config.toml
n_layer = 9
d_model = 224
n_head = 4
n_kv_head = 4
head_dim = 64
d_mlp = 576
vocab_size = 1024
activation = "swiglu"
norm = "rmsnorm"
norm_place = "pre"
norm_eps = 1e-05
positions = "rope"
rope_base = 500000.0
rope_fraction = 1.0
qk_norm = false
attn_scale = 0.125
bias = "none"
tie_embeddings = false
parallel_block = false
init = "uniform"
init_std_qkv = 0.0428
init_std_o = 0.0531
init_std_up = 0.0613
init_std_down = 0.0613
optimizer = "adam_hyperball"
lr = 0.00368
beta1 = 0.9
weight_decay = 0.0
lr_head = 0.00549
grad_clip = 1.0
warmup_steps = 241
schedule = "wsd"
decay_fraction = 1.0
decay_shape = "linear"
final_lr_fraction = 0.0
batch_tokens = 8192
seq_len = 384
doc_mask = true
train_tokens = 115400000
steps = 14087
dataset = "wikipedia_en"
Each number is 500 + 25 x the weight over the matrix's rms, rounded and kept within 0 to 999. Layers, rows and columns count from 0. Numbers have three digits each.

# layer 5 MLP up, 576x224, rms 0.0612, rows 170-186, columns 56-111
487491521490498438514534499479492491517506502495474510477487500474530513519560549487477495521526506529503513505481518485503550562463479520505456476517509498537535489503
544524504544510490496523501518486499560540524495507499477531517490482501504485528481522477523481504453502473522512523518482480471517515519467509488508481437536472477478
501492488508553481530509547463531502502444470456517495481479551499533473483505493477484587489503539498467508459527526532509472500535478514554498505483489520513531494496
468480474536522525472526505510513533520510473503475482485519497494504538514456500473505508468539481580451481494486539464531510517490485483521468489503494521501519513525
522526480495499494490535458491459527475524535545515470453484510514492498492512515522478495480454468492540511507482517533476558501497484477468523506444503471499501524501
478504464499467479497524491479498527491482470501506491482516486535532469490548464535475482474514484485505523479480498548430462476545530462507466490523492546540478489506
511461550516540525544489483483512538497528533460509488545480538538526468526530478519498509482487470506506480495525501487504484537524541479538493483518491547471482476499
469449512493481439514498518509514524470522510500496554445519485449500529525493527506448496476507503498466505555487485488562498523487533493529443484457510520538479489563
525537525468485532505501516494466480533487530474508449446508489511487477480533505541465504454469498504506484504532540521496471489513458483511492511532488534507491505486
448512504564507517523500474531542495526454468512510504552517512465543427508495468488462515497491509490506506516482532511462500539478514527545519485477502493539500495470
505481486526528481474524487507510514483521481506491496498498525508456498448520460481515504499486525502499491514545497490518536507494505537495489507497517517432524555551
487511530506517521495535517544484462480493482474483515553489474464521556517469551449453482533497479473452510490507495470527495507499448509480544538491536507525516503521
532537488470516488510509470506488534491524561495485483492549449495452455537483517507485473519463516514495517486492525537487490480510544459428494497434484525546491481500
528503486497499518526489496477487493461498506503475509518468476456469494505528497509485468501477495519500533520466448512533487478546506474527458466512513501524509490506
494471506511531512512490513502488469469495482503431506484522522449501498465509500474498498498492497542503516479505495488502477528458483509438484489496538471458532515513
470479507465532494467447484494520488489463481473497494524491513499477500522485503492504477490508495459497455527527494492513478505523471474511497526458493506521494489542
539470554482517504479503460519481518466479460528494456513533539495490544521525447509465452490502466508445548477481494491536501510517493517530485494502498509493514441478
# layer 5 MLP down (transposed), 576x224, rms 0.0614, rows 170-185, columns 56-111
503500455548465535462454499531502535520512531504482514480517551498475529508547477474535513515524496507509513501456445495488467496508480528514493517515501474499493517500
514512511521479510500502514532495501488488532492504491486500498527481469508530527521484518498496470526504497505443509500488475491488543516528474506518495522490532484521
496515508485444511512510496448520436518512524482490467523493532477456525472571496525512504516519456521504510485455519540497570500521475506496487530524501493533485555514
502501540516499509515469488478522469480487504475529537541482480503453475462481474490454485487469511484489513484468536515499526503516490508495531520471492479490509453541
463512486485512473509524499517483488495519544529462471532529523510534489470480504476476476532504500506531490493488515489529484540502474513491496472501472514506518468551
482517501515540511514504494513519559518517526478483478514551500492486524499514497472539501524488499500469496501568489473523472491457499495441488478507485519476525493499
479475459496464496519511483499485529453477505522505499517511532476529462536480501518494524518482507527503514529536498482452479476483498508484511485483496491484540509447
523466501539463477489495478539473497518492507514538508472478517482496537505448474488496529490457468510505514533537532513486501505501537471494552506491478499515508487487
527488501502530476503498534508519493557487476518515520531526462498513504498487486473499476492486497501460518537526514497505473481501521486493544489505536464508516534496
509505483494578508466557515492504527466510558462525521506534533462516508523479492508482504504524467488462504524467527501463488514519451513482447523468475526501528543451
485534515520488524519511489460489494510496468516511501521481494447531524509520532458479490479491461528518480523506471471507504514505525462474479471483484513516464496518
507524502496524532488493519473507453540505487441508543482494507497493462559466503502501513503474527520495474485523539487536456462492476471521469528504522556500510482497
524540532479543499497496512525502531508488474529479485471498460485500509514514489500521531489512463482484510520502483484506494489506483508475485476564513497506535472474
472467462499521509537529512532524495504447503472495511549517484512510511444529484513488509440466521484517508475479469513500509518500483490526446522493500482539497499487
488518504478539511491518524494524552491550510461507515453511480493506454536500539514501527499542468471491469476489475475537457520522511488545505479498488478456497520479
482531493558507534481510474499502486471516504542466499517537498506508500480512473526532515521486517496547557444505500443492469534501492524509530449525519511486538512497
# layer 5 MLP gate, 576x224, rms 0.0613, rows 171-186, columns 56-111
479495517495491469489464495458532436490509542487504544448496525529481528479470494463519539529501491489495496539496485513490514491481537492442528484536537493488488465492
524500481495529481519520488481520511462502462484481530480488504497497465480465472539453465529500476469459501473531510491479498521473526483523489494455491547477499535466
502513530482504509515469533519466506513490497466447492556461513516503497519499531534497465493509533453471508521478499496479503483508496539500514511504521472474512453497
509496465492451476486463538488498475471507490538492475530498546523537520510513504453518457545520506476485532559493484476481484479501507502477456501532516537479519518496
539484469446486533533494537456529500487519509517446472500499463519553504483488470515511451499468530423505538498485455454482458464511483479482465534524476537492488508547
518489520490507502517492527488565493531499489505485486529487510526493453476483483461462521518469462495511482547494557503505508557532541476459495531521497534505483510503
477516500503443488493532479517457523432468521517489501510458508504490486574495483518514511490502498473485536512488540454493525528514551443445518523472455472475479463537
535494493511511471538522498498478454518506464517529484533527510491499456526494496540484481484517512436519532500478488454479494498498491484523490555481531530549449478493
474502515453468462464537491498530491492531484506548503518464533493520520562507502505486508442501502449512499512539498510527528535483498481447479469421477531549515466560
498500489524505527492502509510520529515489511525530458523488485475521540511506469550470466504475481456500512504497504492478489494518511480487557460536459494480503454475
482517468510486494518483465526510518546489511458516543469517485480475494530513490522482477529512478518454553535517517502452519500504508482464488552444482519534505467455
517462507472477527534518481487516507486508519505485496487468529478474547523530471520543546509461463530534491526482509517484510510472538508492494533478465501519482512488
513488519506512544498498456519471446508523511491478468452477467516493511474500525513534490505485455511527576542473514527532481512507500501497550482467523515530486464466
480466491512520537510507503481496475466487482480460528532513501457502499503545529475494505509520491474534506538489473484528492495481469493458514520453489482494491518523
456497530508494472504478502492498470502496476518506537492466494486489488525531481508487476473507505504434508460524550528524519493501494486479444510470422508542510463526
454514526476493492546523476492480520504461489522514465503473508500499501548512514537492445501533539510477440505500564544526526489464528479491464510459476515533467506515